From a checkpoint of a small transformer trained on Wikipedia.
Training: a variant of Muon for these matrices, 9930 steps.
Each number is 500 + 50 x the weight over its row's rms, rounded and kept within 0 to 999. Layers, rows and columns count from 0. Numbers have three digits each. The size before them is the row's rms in percent of the matrix's.

# up: layer 6 MLP up, 704x256, rms 0.0729, rows 518-584, columns 128-191
# down: layer 6 MLP down (transposed), 704x256, rms 0.102, rows 518-584, columns 128-191
# gate: layer 6 MLP gate, 704x256, rms 0.0751, rows 519-584, columns 128-191
up518 099:549518504422532500451432540494526525550496490534538450393457547408396606537396482499460495487498562469402536487519537490516543541594508483453545481529483522417423489562534463550450545576495547
down518 100:441505491557544491518474484557477539526429507544533419504541482538476419635606493437464541510511461448459633478392489540517513460451563495523542593540474537486500499520399500455476499528460542
gate519 097:482506497438528490475391456445485534511394588522474420459578538485406515471535487614441514485569443511418450530488488569510528594518373439462401498449536514492454512497538449457563434443536546
up519 093:501544457501401626504500535555428498494552455545460503502517624454430576514566498458472538523555513487585509487493538446395538476527479523502564550536477497562508486524489532489487597538465447
down519 102:469542481532435512460534577504501499580585505531500499421545545525498432466514496421485558555588529469535514446491556452505528537506486468540528503497471480490492425431447476465500501527504535
gate520 097:566468389511490579586526539427491532528469503572548531477510468569416545577446555523420474442544506563478446389508601454506510536450549461448484532434526514455535512400476524579410512593447463
up520 103:521444523436527486504550471466555486506447476462458505440502477448391543465538518459493560449462490503544470410548507425452487561500455491488521429396552470488483475564500521573482545446502501
down520 099:488478548481520492453490562477505413463417438474557519499453480578467518478458555437526538397449512446481501521408468413400470467528419441550519502581517572461443480555417483541515520594520566
gate521 104:534506451512501562479505425555514440432449443544514460609498572378453471549571523452522525523549464465397556460433513482506603474503480400556466494518470519479450487559425556490599538486500472
up521 102:488448495545540576476492505543531441497514433523538587441463438523483576461492560515503582490552491548451508461480452598560496459520431498573532614466471439532451452549444434446604542457631550
down521 102:499460461582473529509521484450580402518464514489443624573510509484542537542493547535562537518540435448521486494542456601479535436542484482475485579554548534418450599466516545566515524520496472
gate522 095:508525503521511502455552458457485485384522475450523581463461493524491522417477470452490562503519501488548507512557618473388524501515481591448534555481522452564579465608509446428408532454567487
up522 101:510511456526539516443439525509475537493489424574512447528532488488521430575444490511513456575458514501443515482473531457524470596670397389522339448465470390494483536536600449493511504504415572
down522 096:440448532473530518392575484529567471530520541521433540538493493500424551425422569516506487506382559570531491438480483420410552476563437504575521480505573520463477528546541437474623568504518466
gate523 099:461561436481496406556502454455420575520460581480438501363495465412512560485496526460355552473541385487500547543518450512448511597469517457484527441446535495496516568608450512531538565500471497
up523 098:560535559517530513513509503480559547514444495471565498572441443433544389479548505440537488532579386531489478494425487453473452507536488548477532536456514545555450500488633509507588551374450492
down523 098:483542439504475534521589485589452527583497511586526526502533598402541462549570568501597425500509518491545498464481604384541549385332457453520574556465421510509443495509586557450552506550491598
gate524 102:452479500478534410534460493406547557512548547526487495489492480471567528531570554443493440453481498508530472375478480529531503522446556554590577430501504441502481518421502510517524518617540447
up524 109:528444451480477600545483502497566512536419566516522523513452575457565474486458489451478581471520480453578524572573505538473401448563516572526482527525464574518535491521544550524495475491526455
down524 110:513628488520479448408432629519464457505453551446477500571514471524478553474503514448546536470485453452577529473436458502359457491482417534488465462537487566463574510565543464458540564587516543
gate525 108:451523450511393476475545527464495466554508445516520500549546598575455467517492326448415435554555531410524471520500444540478496551484511429557515506426495506538438431522492539456477427593480496
up525 106:502504561461614552530508411467443488397438496508517520506543384487443536394382469563493533496485470475567518513485482518507432539503565463487536417529477570568495501487468499567538404512529413
down525 101:663368557511473494541562468454483560444513468428520512538501496496508505488533538499518481463536516518525447489486538482561461454630446512398587453508405561460446505528400553538495476505534572
gate526 090:508460547557465556464514506456459472451449506494524498492496568422523533453532515603548446449580516456527408516588545475475433639527561513433477471468490494449524441478446462427516557496508478
up526 099:588503551491574545407526567404521564547550542524506489506560548420505569506493504450492532534557539494399494478513491494368407539409513471450537476553447608493490537474575552474437489430491520
down526 100:533551523488472484494531516428541432515462474497458579633475497499465532537498394524560480465493528535355548518471448443445446503544531563408515504475580485492347528481409529399485538501485512
gate527 099:520575554496559471454489454643448424523526506483491462529532528495554466560444489505433445477377499512500561495510562633485509444564512457478563449456426506477496481518521578380528470563489550
up527 096:599538592608500502526435574539484496575527524509450426501489517594520470548498397469585500546525505381474499517440483515485415435500469506492533521537468517657463418540514523615396590492452428
down527 091:536476542527455494590489482590533483523447571552498541500516446469477510491511567547463489551450506490541508613532474503554470486580535601525482532506423571520528510471605463486582548477498445
gate528 101:539450462485492627470518512445489495518479432451473523468403439408448516490530512452527458550502413532457440562558487472500563377450486507493416474496508467550510587504488444466474536471564439
up528 104:457501447456495448612505532555425497480516494500423497568484514468454454444373500488582444451495572532541572497383431584456573484545511562509548483471555529533492426541471512449539452456437432
down528 097:494418491464433478508563592446476477483536477483486593545446492570566436545495579489517568530427593474447432449494460424464507432404532513460475513554506520611499511525507488480509580662472444
gate529 095:525510453547504500464517436498457402555497497483566602466525499434403517448477430535478518448502486567562561458586506526472452515446577446469443465544471549525567441519484440492484625524558580
up529 093:527432402525449526425418468434443399586487414542457536514560495400499471475469542514534518501524528486478460360466542515500522501508494524577520486533482514509511479416444529487493502466452531
down529 092:565454456536469444518502428483548489526512542383526568516493527509562475501496522552499500468504513426486535458495458571563561440470487530453510548474585551597403533460466537531418665608585453
gate530 099:523452464465554469470555521477554606522476448469493520552508547515409681501606568507549482515590468481412497466578463583517451459564412507492575560513510516517558440447495477544509525487474386
up530 097:522430535442498453599547469561438465566466481508478510492505471561525586612407500507531558555478553473464525451556494530538437453506450483569507383491551563447497561525460500454492421467500559
down530 101:435460506526471512562504462487512454588462467570519445483554561475423486411469506571526417421496445536524532481556490436572433473553473536522547487588515541441471495523532464538540351482597502
gate531 105:480514551513505547498491452570588437443593406437469491413556509453523469571504539536582412440583508501577400504592498525491574487468503480432615493432474492477531439471500500506530508564470485
up531 102:542543533453478446527488438509505540451584471498511478395467519444504438462463517486579468454620484468411444486511478574425501575516574513566433445504443529599508539478470564505521589465484464
down531 105:434507563471481494456433429498479559410525445456564343409465485497539477477334462606540437419533408537482564508516424416537481505497391483495384564569516506498436492505515496458465522518494539
gate532 095:451510437496484523556585421521565515528476418507409499571414478468474524611507586481492452423484453462504499473456433507493506481479508471475501515555450448456449529417449439516453431488425534
up532 100:599585449546534462487402508543486523467512507511498518539486586442393497456536603525477553591464489513458508628524488484481497466542553544551418439514424556518470398473504447481428479482502534
down532 094:512501488457418525566516375475527538471493497530507448456539456425554415574528587503518448438538541520543359494481480479586474454473519484439525552588438551396547489510430508522424519423561438
gate533 099:428494439468412527435498421417503470511470497546476442540430552488457457481396538469474508467472492466433412487462538439509467509544656426577565509565502454567572497495534495486618458522471409
up533 098:478455539535564554507453508465509431494568532529451469395549508600496497479526491531533519464566551555485486592538377521539569511420468486500414433472483527559483473499400544446379468538469529
down533 100:520462583484504503389484553511415522565462434521528526520556461617441510367484461410508518466549461517419591478529491434511490469536426517385483509582516489454487513483473548518492471551522463
gate534 094:571469487486542547476513461501530616562401476499466492411517434530422484593551543448493484407489406475534471550542484421493545612445476542408555518630445551455515485567502477491507537527527547
up534 095:506576528535460634457567510496535461583499551488530498599551488436574452486517555546505550516548583501530461451463472531516432559529507532523468497479575458501586483458579572478594520533458561
down534 096:522464487535476424503450566525449483550557422474576445547493541525456504472527528545544513511538478490511516532557535516459493425509454446511611471481582426486524574523439544426537409447498495
gate535 104:518543470506468491480403426503466434453634569535510536412528458535498539472477541505597498427432520532547468529553486441421469673517567468598528492453516426493488416480527565524494505461483551
up535 106:429463374554626492524470533581502580524441436551545473541592604534538523510534449523493570408610561521535481489425486461545526474438494391453493516485568540565495487382570545441519517496426378
down535 103:448481499414519544496492526569419549507505503536584474490477493415507496486500561502452478592508448518547539563425499464614563450576535570563568480430499540417524477529466614552423502463457479
gate536 097:517576388531529503502484509568467520553460476462497540463555438536436429577588429475510552535566452515489403629495541543446540490492502472516521567516513490561487475474525497486371502481563540
up536 100:533466514453506534440430569495481519610490505572447489485495543533492456499498536521464542529453511535515483555573567509471490531467443508481476434518508468455621533514515554409475571496526560
down536 102:525493454481534558471534430584511522567505471426508454507507468518435524497560441505504584620546483623458578532530489526451416432497512497531478448491443535485499477465478500512463529506538598
gate537 097:540464452524437506409464393447509506500567560375389547514539455501479466494526468551555486593445463536481438541543475446438510434495502465557479499468506451546474508513499515532487561544496529
up537 095:490494529526578480551517524530496420622577493545573584531482579434502496522472490533488561542542432411543466526450581523527475381604512420447493524462532560533473414515562555455488476466552531
down537 099:511453587522506436569494477554601442451447474483535504501485483509562570485538458523496472502528371473500505455398410527429409517539449571451505558483504484513427462420454527461553542519420447
gate538 102:515408494507471471466436478504509488520496515495441542420488483494422483446463482565511546455516554438494465608511458446419487404555451390583460471515533485420504457501438459492501592519505468
up538 099:466550454483443498477526513554489510446534617531428533512525519471572426482525469470555502525554475568521482552459496475517532546510506493543518533534538486567565500547479560514473631406486492
down538 096:393538542321534494520495483551603454379526481466507555479505454476399569480487485507470514449461497465570493540472488463456518514473458422533428550481502474563536460576536518517494504468447468
gate539 098:488490471512553563490502452496439440511454434496454519478574556552458395540447552437574512502509490557434535512591507505424492593477501434503500508533516565552456447423530523417535492587499506
up539 099:412564616542573558507455572478491491521453435497484439553502500582563478521456486489457512455434475494528436570482489383530497543428496470451435502404613524435578442580530501433598481492478431
down539 102:498488458549551491583524525536483495536509434482413499530518486480539503437525477452564519557495518523531528531484516368496609548549476475430420454502588592481520512436560499481577501478433480
gate540 093:583467417537526491384504456527468536429596503580433451566519473518576497516473480482465482560492536581569463365598460516433481498556508570601513492445480447429481467501435478630503438541439573
up540 094:520585508515492446507478525557379605502447518555519475534505491488484503512618532517510477430369517438466567459524536522533359539543519494456472464504522549521418495540491464520502556503564525
down540 099:457511514503476522579465555413477470465511550518427548564422511493529480392549533421512506509569508528514441501491543512489534467538455484392548423430588503553504500464491577508482549548476459
gate541 105:479593490550428444524550534436540537416488586532520486552531463547494488538520511549522503498471508490527527466539423416544457550575495472497466496476505560604472392532410525475588516551531520
up541 105:503465550442491548486573541469471335336562552401489448557470522524533588464457522554492502367564542456483437439525550518579515511537487644484531495501441538541471463552522445493516509506551527
down541 101:631454491493445508519509487481473468539523551487482516505455488463636489515479460527429578439592443465423439471479652481453550495515521551528403397505501519519489537510503504485441481418580593
gate542 098:484453471487481568492493535484478621531472429427487506539548459488480500496538537544572484564538447589599558569424493448412436516491505477443518494596541545600453424507459434520469555513534499
up542 103:389522451467525530559570464414482551567497523567571453467467530533549512489456512453505507564502403516494509474499506527571491507382508479481537572562563583480455452569490523356493553539509465
down542 094:597528533447438456549501517540535491429462522589456563488519502501494510557554477467539433394450474458507525507479497417476509518553500487496483474465484445403574523491474476518470449484592486
gate543 100:578487599511421428507502492434469493476566527505454440492499422450434585571493456480403566552552465492561437448527452466550456551461576439560523525561553485555503478469426502505491539532556521
up543 101:450476577554535457431415572538481627443519518417500494441599501496532450480447528558522536568489517427487486494522578511542501567440484529500516471488496440531405444550532495527468511566528446
down543 098:497503565545451457515512523509563412524527501497427521485512456542485535469453483466501453511448473606486410477465510559386534454486471508402504475514505459566503603511558493489420523466495494
gate544 102:552419508554610459551536497484501539512418452520479514450412516537525541537457549538560536484639542506524558371493553532504502488409474517471480525575483429527518483530488494423473447574503551
up544 104:529626551505329522483522511494510536371483499424485463543521463411433413510497464517470421488490536483432487579563492559598601509547486467500511544489508477458538482556530453468575500439403516
down544 101:494485519493447522546432559479442554458463482477500469465525438511475554508460537455573479463495408535427529478518541515470452521521549467521448406422522541529394580551515487530453492503554546
gate545 102:531477550568549452520401485469530462490406531519520431397463527504487491522498515531466569529488525461513482557499513525510476462519533472427565503538492393478486428543523513485485526546493503
up545 096:434510516465567549488549417541492488578458517527478418522503531479521525503556628421511515476557461485559561549483424464478528518485462494496387503488477464581519460500493470555484494500533559
down545 100:468495526529531427468513595605455464521422564518571473536492510459494514569532426478520477624532515437551552557491540638569440485448418511497524512474515551464449460549585437521525498508552521
gate546 101:528507487518497531490489526443504531522539612557574410476511502460483514478599558561523498501568406424477500477536400414497500516536502485553417500504531488409542530490498586508457525538556450
up546 095:528532505483594511511505501492425541503436458476543464435512439498517466548502428481496496464444537483468436463467561619516536501601532447488498515539455484510551532596461483474458482481555571
down546 096:529429536530505579512437568474469515516417445491420530500469517484510593553465513524431488534474577480586512535511492542470509524510574451504530407544450486492506502591451440529583505512487407
gate547 103:397517560529432427491536474527545482499449471548466533425577572383397471518479486512452495503447431497522516531435446487486548527530367544476463565531531479558505522407544424570529393468494507
up547 100:490524553557420395543543575494530452472403468577468607443672556490473571512513537484508442463430476497540463503458509583454523486523432463451586540519537614479427533514488433486522501469475576
down547 098:562509440562493503508521476540532435409480566532463501458460555510610486434446535500468528465534476503456513510461519463500489546427439425488624530552434489589607486462558467477421465518472588
gate548 099:516437491521618516563591467429601509530454486582599580459553559517557505569438427439466559496465451559482518495586393517475529561504390481533539509495525520477498419397460433502477508505522550
up548 102:517565597446541525529450486492525360444495505443525502490451588508504482395422507569514460496439445502509503484482540454498499430474417538385440539296483519460483522562451529532457508501472539
down548 095:502473460493450391405481458502509482529476506507492483582523474450496499490564663467627416445540458530531580492631462572504423559624664537438504599496500545542521638502543447457414557518525377
gate549 097:428511408480487445524570357476527558449485577573501522498476470395460540507492438515450502498512437461529513531546565451479492432579448486482547538433510489534558519421516458538503506571506436
up549 100:445474460516475472489551550432466556519546453547485502508444512485499506495524516545443454443426421407372530543561495429600564461571475560485544499496519405466485454528486482603493518532507568
down549 101:507528469500506412584511528479509476492409491485380592516512541474547523580519523514485429399546441417450484592568534452553449542461409480428507568571477523409516580518534568462466384431482516
gate550 100:430508469452464466546569498491501576452453462560478429506520452513557457461503530568471560530523447528498509453389594486500602436510488504441500560542418577469505449500522566554453493468489505
up550 098:484556497543571460438441489443465460463497519547454455498504540481478495479484451528458428485485491573406547493548472364492486504468585512433415437538549581563509433545485506545434529567533459
down550 100:507500545492471427485540444516496547494556427515564435515527539374522522500464522492517576515491478484474458527460528524469450495497497545529504586502452447450464500407554555475484312538515550
gate551 092:464526452542500567423600475506551615469483476519549478529547418494547494469496503442459455584519647496530458409507436530413367550585419441444540533522511456539440503465501513413521477527523454
up551 096:466522539475518492555568462458523505442471512483436478475552468493494396549424437499588515467551466505474494574546422539548499548519507633489413511493505486462569346429439473411518497379520513
down551 097:578492539597509497556455537556655542514490473507480554476476492483521535571538494503466510409551468459573507430428417503516544514499580597613432433491487491505528398590423483541495581579504495
gate552 103:503565442450506394495549448455474534469451446450469546565499587469513445474411459513458448511498507544479587518487437445507476568539410522437488545501507537579472550506442476455492550493508453
up552 107:562496565458470498511577478511557578492459530450506564545457546558493602468512553484505536530535462355464493496466503440469545484477530427546550422533576564469484555543549496512557546505462486
down552 105:442532507548496583483521514463500581527472510466417441499511449493559578528527524546590598536517461487521447539553486486443476438474537474539475517529493525378386550519524466575595482564530431
gate553 099:454400589516486516524579421425395564584498453489436465520452607557513490425535496424536515500544434470460514474513521453415499564543508488456576547557461574494579605467486570572494588541553461
up553 097:458482535398561481412507454553495366442514519502479460440517517555460468544508453547523536649428505469505528581408488485523510533530533528512476524520491489518558583554492530483537483549521501
down553 100:515536483392499461497489503441495455473506513471482488459535495522522447496588478478512515548499469503435493520485580494437452428480568543462480561487531504541482467513534531484521485522501502
gate554 090:576512439504528501465487472520584453576501560476603519513571558503470561471453513533539421539480501411454490548576446500483505610504487482474499547464499513578579500546537527465490511460448590
up554 099:503534500516542431560494544627464480483583440575490501405489486479508430455487536461498550502527583486488549436610572514473544533453465478502550508491478430492542464549346501516508537456446506
down554 095:450483483630470540499493585530456560476497571516442435526417485555516540478515473426415562398594536379508465547446496509523495376562452543508557549526493558463482482466399412534511492468475479
gate555 102:510533539631526429460532531646563425452533493519451607519443444481461470569532465436536567462537518431585467535488429514566494486560493579484439495582505454522429527488497612585454505526520428
up555 097:439494541429402575533544547455451439509414526493480491468389433482381505549525545515508416417481487496576441532536482447545581516573571411468434486557495451491473547553541540532468520567605515
down555 102:470515630469470489563483441497461482546447563507571395475542471527418472529584493521379545522506523510555464483494420472455587481467516489538584510442354493593434458578454479505524474512495499
gate556 097:549581510450440462595494497451448567515461465556547467523506471478542484533475519418454517528596532377472482355519462562500390538464548502481474501472558497472537516360569459438485500517584522
up556 089:580508523534528447551493563523517524580503544477578526500531519514485432510569557501548443487437490516611466532500473536522472525412484433505455475508480525604523423505488568468490571522468457
down556 099:513508553515479391569505488470447468452468480523446460520443524536503440480561554514603479379421461461521532456428470533488502516433490527459501489549548436454372526477507495504465527523525438
gate557 098:446401478483429516506548510442485553469406538583507482533464492553497503489501508535524542389450559436478514550547508460516477535608436530470469507451470532499513527466492607451418444454564504
up557 097:476523463568503431522516420479531492584515428534498545447480509614524453596521496609483519442533426555478514476443489445563553441542530421578469466549570449416465466423521446541489499597493529
down557 100:454543455597521458451538373601461515616498447526516515442588436487547536553496460503465520478524524557583561543474433447499420472409503473462494453561463522546522468513525478463577546471543496
gate558 102:479537505556496529521574534524556496522512486434580506424554381474438466557523573468499538472502471491533542568499422608487486407475503478578554503581486437542569550493433352511524440596534464
up558 102:456466482445549585482500474555494542423457443557492628412469540516439442560464526545506569546582600413533539488490550485450450498480485546479512576527494442390534547459485530550520433488549537
down558 101:499473550546513509478451540582393558440538546407584462384566505510507446489483535477603517527479441521500529608482472468423466493476492491531500547474492474539501492436517344536519589488465529
gate559 098:515510471528443542485590472558450470474538528488578481461526495529477505475525486539499449477523524528567612487442531476510502451505569565462511563599523485534463519492456499481434633402374421
up559 100:497487544520413420489515529466511438438387476486533568490500543479445571497515534534491413512504473453501559523522509512483538404447505457419528510446526448455454537509592557484469553514478526
down559 095:567420483540528620518526484543590462478539465488538481623589497466410429497505520502558469494596515501516548404492523490491585487586557520629570544542468525576528512505466540487560579537479468
gate560 097:533535426553498504551628502496484494432392452515475573555503493492483520468533528469547502478548489541441504478397381517547488458504440561473442482584530486509477455556467537454446437498574531
up560 100:475573497490507478465555476568553571545544572394476461508551516548546527458442499510574461353464580485502444549525485514539559488513458426545522550562376517523517520468531510434495406502519482
down560 099:437386514499516496532513503455481567516461476559498514531481460616505524467494493534444538453507544456558482468450419505524417477436496508579576600523558544445530488470403505478458445517514494
gate561 099:499521420402456396553497524481473444481505606644500500538538476421454417522520556529573444520539545463541561516536459471595523526449536503593445470567540535466492482521556358501491572474566539
up561 100:499477485444520427533565547556466552513481493502522603461515505505488488478483556492441486493573441620550458512545542486495401484493641496435548465574498533545508529582395555512535560547475478
down561 098:506460439542493474472540582543425507455352454542557512450486482470565519463583408515576451527495491512542513521487447510468511499514542550481523371499553500476553463441601420501458519423488542
gate562 099:477565434429430503502559540518519523513411493442505621517421474521463535493430509430475448504424571554490460534478540497507567516442469513392413476576486389430461481505516540446542584479565485
up562 096:471498481523476490504527479451586424445524469463566509559480481460598472568543496476492526478488566457432486566509478595465613499452469456382466526529510379567608436398468473487499402520506460
down562 096:615467540525475529477527408468486385574482566484513448602461444484621501421530456576453510462460469474421551544499533487442621445531509467461482465525556538549503448484559537385538477422605499
gate563 097:552472432529489545563592521528599539518449509501354595512496419470495461538545475454480536547531522475491487510538460476407446542490502527490524394378469563565501432492475474461536496480452551
up563 099:500520527461461450462471434388403569492468481548533442495437470491493536540480504387452494490532491515523506461520555442464488476396518421589550442537537528531432482569474446506473520413537470
down563 099:522590525493497505518438433449439472424616534486495463570517461397462476488585394541561466558389535498490513509539461512398623480403523522544520602503522512552513551481529528530501541451527445
gate564 098:559445454483537516602576515540558571442461495428568515512447454497536460501491439496502502516511591546523532520531427449460558550528479490495516414438558450494485545429417551510491549440494459
up564 107:544479467436545599380490458447469462470525420523453571455530537453432569462540575508552513522519457523504506480545516477510445464551536410444424543509379486463513455551510452462458554529471592
down564 107:481525536521459456490521574579520415542492551522451442495440507455444524519413585515506485443472501518568502413535488644536493523427485421532507560508422472463503547548417467514553534601484482
gate565 105:433472468585551491400530529515485488466493463515490638573585484595495502546487451514470508492591454442573497461480499506494558455492516493449616589498613563526516510466509508535493489479543477
up565 100:441566444510460498353531532491439540515490485474517530356523539513478486539504493486488461520616566537553461472489341459529469457430479481494480548488531550435498499513591518528382497514539484
down565 098:588469519496507528482493500501572468524469586433530497433443565477489568452383528610502517466499369489431427510433528477493469533524489527420491586494549502527531557476586519424447459459578525
gate566 096:496517542572402529535525500471463450428499451509387500576535498600491488471503425487572484429450532466507484448536417624453572535508520508406548464543419549423455488477534497589411492506540499
up566 101:543521598395514473475486437595565494529551574578462576558530451507511505492461458484452491521568536418516504517528576470515536510482488549544501541470468473488584483503533567545534496487423581
down566 102:512484536583397422552574508440520532438540485493473504544426467550528497484538509573518484402474418553485420531502583554508485540576520411516487487483512532414478519487437491509452541512470502
gate567 097:485522460487384469492535449501421523459469429519537485561558573485557488529559479480517516488508606442496461533539496507577490461487477558512595617508476517528562496514472506502549550401448597
up567 100:462443517553547557524556486494539446465558504522533412457510493471516546502465491548542524549648560440437507600555481552476569567554485437611524486522518472566543520514489510525519482539505563
down567 100:553430534509494623440446513545498455526528500496504530549495474601397479487504663479551536571478514497373541529380509477517540526513596535465475514472455469469514480463573515448493497461511536
gate568 101:509528557524486538520457500503526495493510529589493500505478553468468463484536537495515510532538539489602494452549511604441503503494445474529560548472494381453504521524459476531457523438516530
up568 101:545470488475439510494420511418526458595420504390514445450526549427532564446553514413566450505452534482581487516406447453399594510551410576467499502486496505472504521575395546500388453500507498
down568 104:478487480494484510489389466441447532469447587486430490485485599464526529448591583512447572434456468521453546506490532580553516554457418554474432514519498523541580519521467576521467445500453351
gate569 091:480438487455538376475499557422435499554513492537515488469476446460474552483467458432499561509494487524562599526499517561565501450530398478419503498570535542475540538477488465465439469518476464
up569 100:506564655492438561462426536602499532526511566481415489547645522430494494454498500545429481501552534566442478497523589510530487556466527537484424469563513452549624519523465551510554472488420566
down569 087:462519463536528566494515576470418429424570446483480409541510528449533473554445585388540479629464498501529517466526498437541460418478525416553474536459489517529457500616528467594569481477490450
gate570 095:512560533551505505473535458476485495461578575454537401460538451448512574461503470430491508537462456505489545447523498598456556514620528560536534527442535500497500489497472536524474449465430535
up570 092:405545498413516569625496445546441543530434503576478483516512490461552549402621440397464505517460464512449459500434609551490604492525494460508532551460552523465501553514433566472348544478458450
down570 094:466467477645370509554469493540530558479511453529486514555331522514478546509493435516451401481476535566532634428574449512517576431538469469476559506499490496581486396528368540427546421450486456
gate571 091:516592473475473456465472455453502395518366654441572534516496526428517455502541443430460453491475423525470566458472511419546532550523554526508460519493451405526545498587560529449514566558499449
up571 093:514502511507427449510588482417452539559453544527499447483538454551541436490480655450505432476430566577574544568519549499506498414454580420444455521470487561533534502469469493420512520652441452
down571 094:559559578486561526397457546471513476534606474509492467498498459388525483528562516500440441638502515469547508387491423517506581465453505574521551495466527467419523636485520537491556503522498510
gate572 101:476519571438516437440551501431546447500497524518471454493577499507431442502561460512548417498535459536466525540494516417412546428469455518522461468522559459431603524460492457597432538505385510
up572 094:535509422535433438478481499478494536415462380454507498522503417345502492502445473485489492520526512512504450513468426575417523544501404534552544565520473557535543497486580520453547533527484538
down572 104:535535491502562482413500455446603505477519563529528533502441465513465489537495508467527497510478523531516520494542485491480567429518530509477481492548430459579388529519500455435504463537665515
gate573 102:443435520443542424499511513517470480460517663457559404587427517479474554510524539531480481493497514609510508565569477505558406505550526548486565530548450537469514586550416544473547455440570515
up573 101:495550563513493349470471569476416451604479541537599498518474460431527604509391530513535572441494542516518404510522427533564584475546505501499464527577473567492483469513460532540542509446548477
down573 096:529428503532557474571442443423520480478404508527416485495454593510576395497509482523467503597573504604433488467417503531501462506427519480425499492551526491495526552469561542453375487493522442
gate574 096:572485484509591457495474457491459417440530493540616499446537428500492425567391599478477526468287522529525516561498521549510514512469519386544524477478546479481533540618446479506475458472542495
up574 102:453528493433427470405587556470474497506542629566494558510439501482540464433474420521508558521426603523545455458500481493566571527460459469590493534500395473497550607475441489471544436515448498
down574 099:512488666471467525517482506602538582535564523481505518498407547559487412497488517526576463467553556594537541537457478503464561448512481523442492483523534569507482477493547507527475459489506434
gate575 105:482529473502532497476544507506538526586501502530481482417525552400505501483473534543463495431467405484437432492451471535475455572570546444486538551468534495563523483570452538439445488494511450
up575 105:513466501453486514516521542437396451509419501505509575553508286466575502517473518549581524490431504524518478530528488495438420461611398500486445463407454499580501440499474490542457555453515480
down575 097:458457454441505495491557554448446481483444464431528482586559522525569540544494482461415476457475518496479621462490462503551528617442512525402577464533538538508511564512621494512364526536479522
gate576 101:639554511474508496524483505447510560424512490546549532495494506576537471579515430494449456541524501534485463568470407467425517469476523490597447542516444434557451586472516530377515533417521421
up576 096:495384520550555475587547481430525483567503464461434489487518526497475477578566445535383468601388520587498484487458410514607507434460530395591502480507488460586376474481489598490464504532532458
down576 097:527602525530601462463400567472419571408432455442474485519486448490527571530599520549512507621466452640428397488417495575565502467502450395515558484478499489568550549479529507490486492529498545
gate577 097:511435526449551434503451575434577502468576518546527537525598522457453431388564474513525537503594453529482505446507519417492609416447420533424534525437571510499545467518548493514494508457500437
up577 098:505537516573521564517536528585506517511468557511425464506473525592536484523501487514438459477525539538549474519503540505518569537509429592476555503559556535476445484422463551490517447582494538
down577 096:419492493486444457378548511486445450441580412458473458486463532590495521489452489490466498502531627473506518541504572553476503534501459428566530514367438526455523614466494375533453498414514508
gate578 105:418495512599571456575455458533527503498489533536471504560452484544477508507494472554442494602456502569501473531467398583573565594502439456526493505393506455565461562485392634476473535526525521
up578 099:504430537504551518521392548525391548469552458572579481449353484515444525507532515433478562477511487435456470417536537505470563630557480520555467535516535541462455511498448465446503486498531506
down578 111:379488515452540572563438506504559492452498503500493482561416574525448499541551529438456483490531437563475494450546503557484446553576484469545472497488514504530553498501458441489549521435561581
gate579 096:539583515479496526517512558547579459578454456494512514407479513480413561516590466524507488468508508447541514537557438427482414541550348515540571509490499497565399583560484498545490440444447465
up579 098:515471519508535466478484549439549515448574456432453427525500516530496488398477432581500504453471457575484548485452434587484501474465628509585421520466458565499477475463527487475480587587469593
down579 104:479505580556431491517562496480470558379535499510506480465413461532501527546460498536565546471511526459491535449553427479558483603461622541483452430448539612562504446485516424544502481556574496
gate580 104:507410569512450475553476525555514494459520525432613512412452446435623501530411461510550543506495471519471454506511474536511564542514460413505506495556528470529497561466483418526566495569431405
up580 097:563469439506573568520552511485500467520508544471568503475545578491538497432541469415559411470491496618551437547447478439536483503552521515556575446589480482464525491548430517580468551500436468
down580 098:526477627491476491554403475462389526498533468574448460466479520450555418472452542569526539442491479438508468484401512482556501445429551458390495518521446545580531533425499500456495552476481517
gate581 100:520543483405499437507561499465501479571538530502576537480490532573546511509540480500482533534517473577432568465498487566446547582541493532523461550446606446547467529475540482502521539619495523
up581 101:480497545500531520482471502596497504503504679544538553500553544543486394430445452493509560485470530492517411459501510595432492545552492502447593533486589500468519500507438495435450603522522430
down581 095:418515506408459464562490449600590486487553546462523539444580482485511557445538526553562455424547533576452506578423470482465463514497396462492545454441469508607416548557511469539497460517578570
gate582 097:511510551556519465430535465516413402423576516531464496482455454420526498426580429495527440446545485505518353497454444412525518520453490474456481544540492472472541480471508505507528582467576569
up582 095:524467408460490455462394508466546542564551471519473480504489527547444498515469627456474564544475567489491489495479510445462460523521624557551529468547521469537486410521449419461572466483540461
down582 100:491535517498539495532464471456449603465494461509486567489495529574548416501543489413420499626582597436445536503505541561493489544489462571612439443481536467518544442467536476447490506547503484
gate583 108:516542470510471533519525402500602550495510500436485484495530524491510487492482416601452495496515391576496385490490586507442472473480434457474515583561485523465458443472468445511511420564524541
up583 105:469496523560523472416510476421632443546550567469482443528511475440484441410521435453457414514481476547530448417587595557524462447466525460482527481537519524461525414425449499496449609431442537
down583 100:453502512598416474558463438451480507536545481470510436543486478526461499569557552540428529491477494423403534582525470431386492536476463529619537511552537522523420493473489457502417451520502566
gate584 099:481410454458452575433487504514525537465415541540484484494516498504494508620451502540574469555482458505545545483492565474501555487555483504564393533581490513583547462450565462447483546498454547
up584 098:490481474467534593399456616450519520520435468471512531500452370495567450533465418531466527491531454434586471530520443469566575582525456499403576476504501520568583498501545482497607427441516590
down584 101:516538523556548508487419503531468518493562470453522563513493589533486496486521524475506545473607430484505391486462420415495469555475520486526471459514499534499475477569611474405494475573490463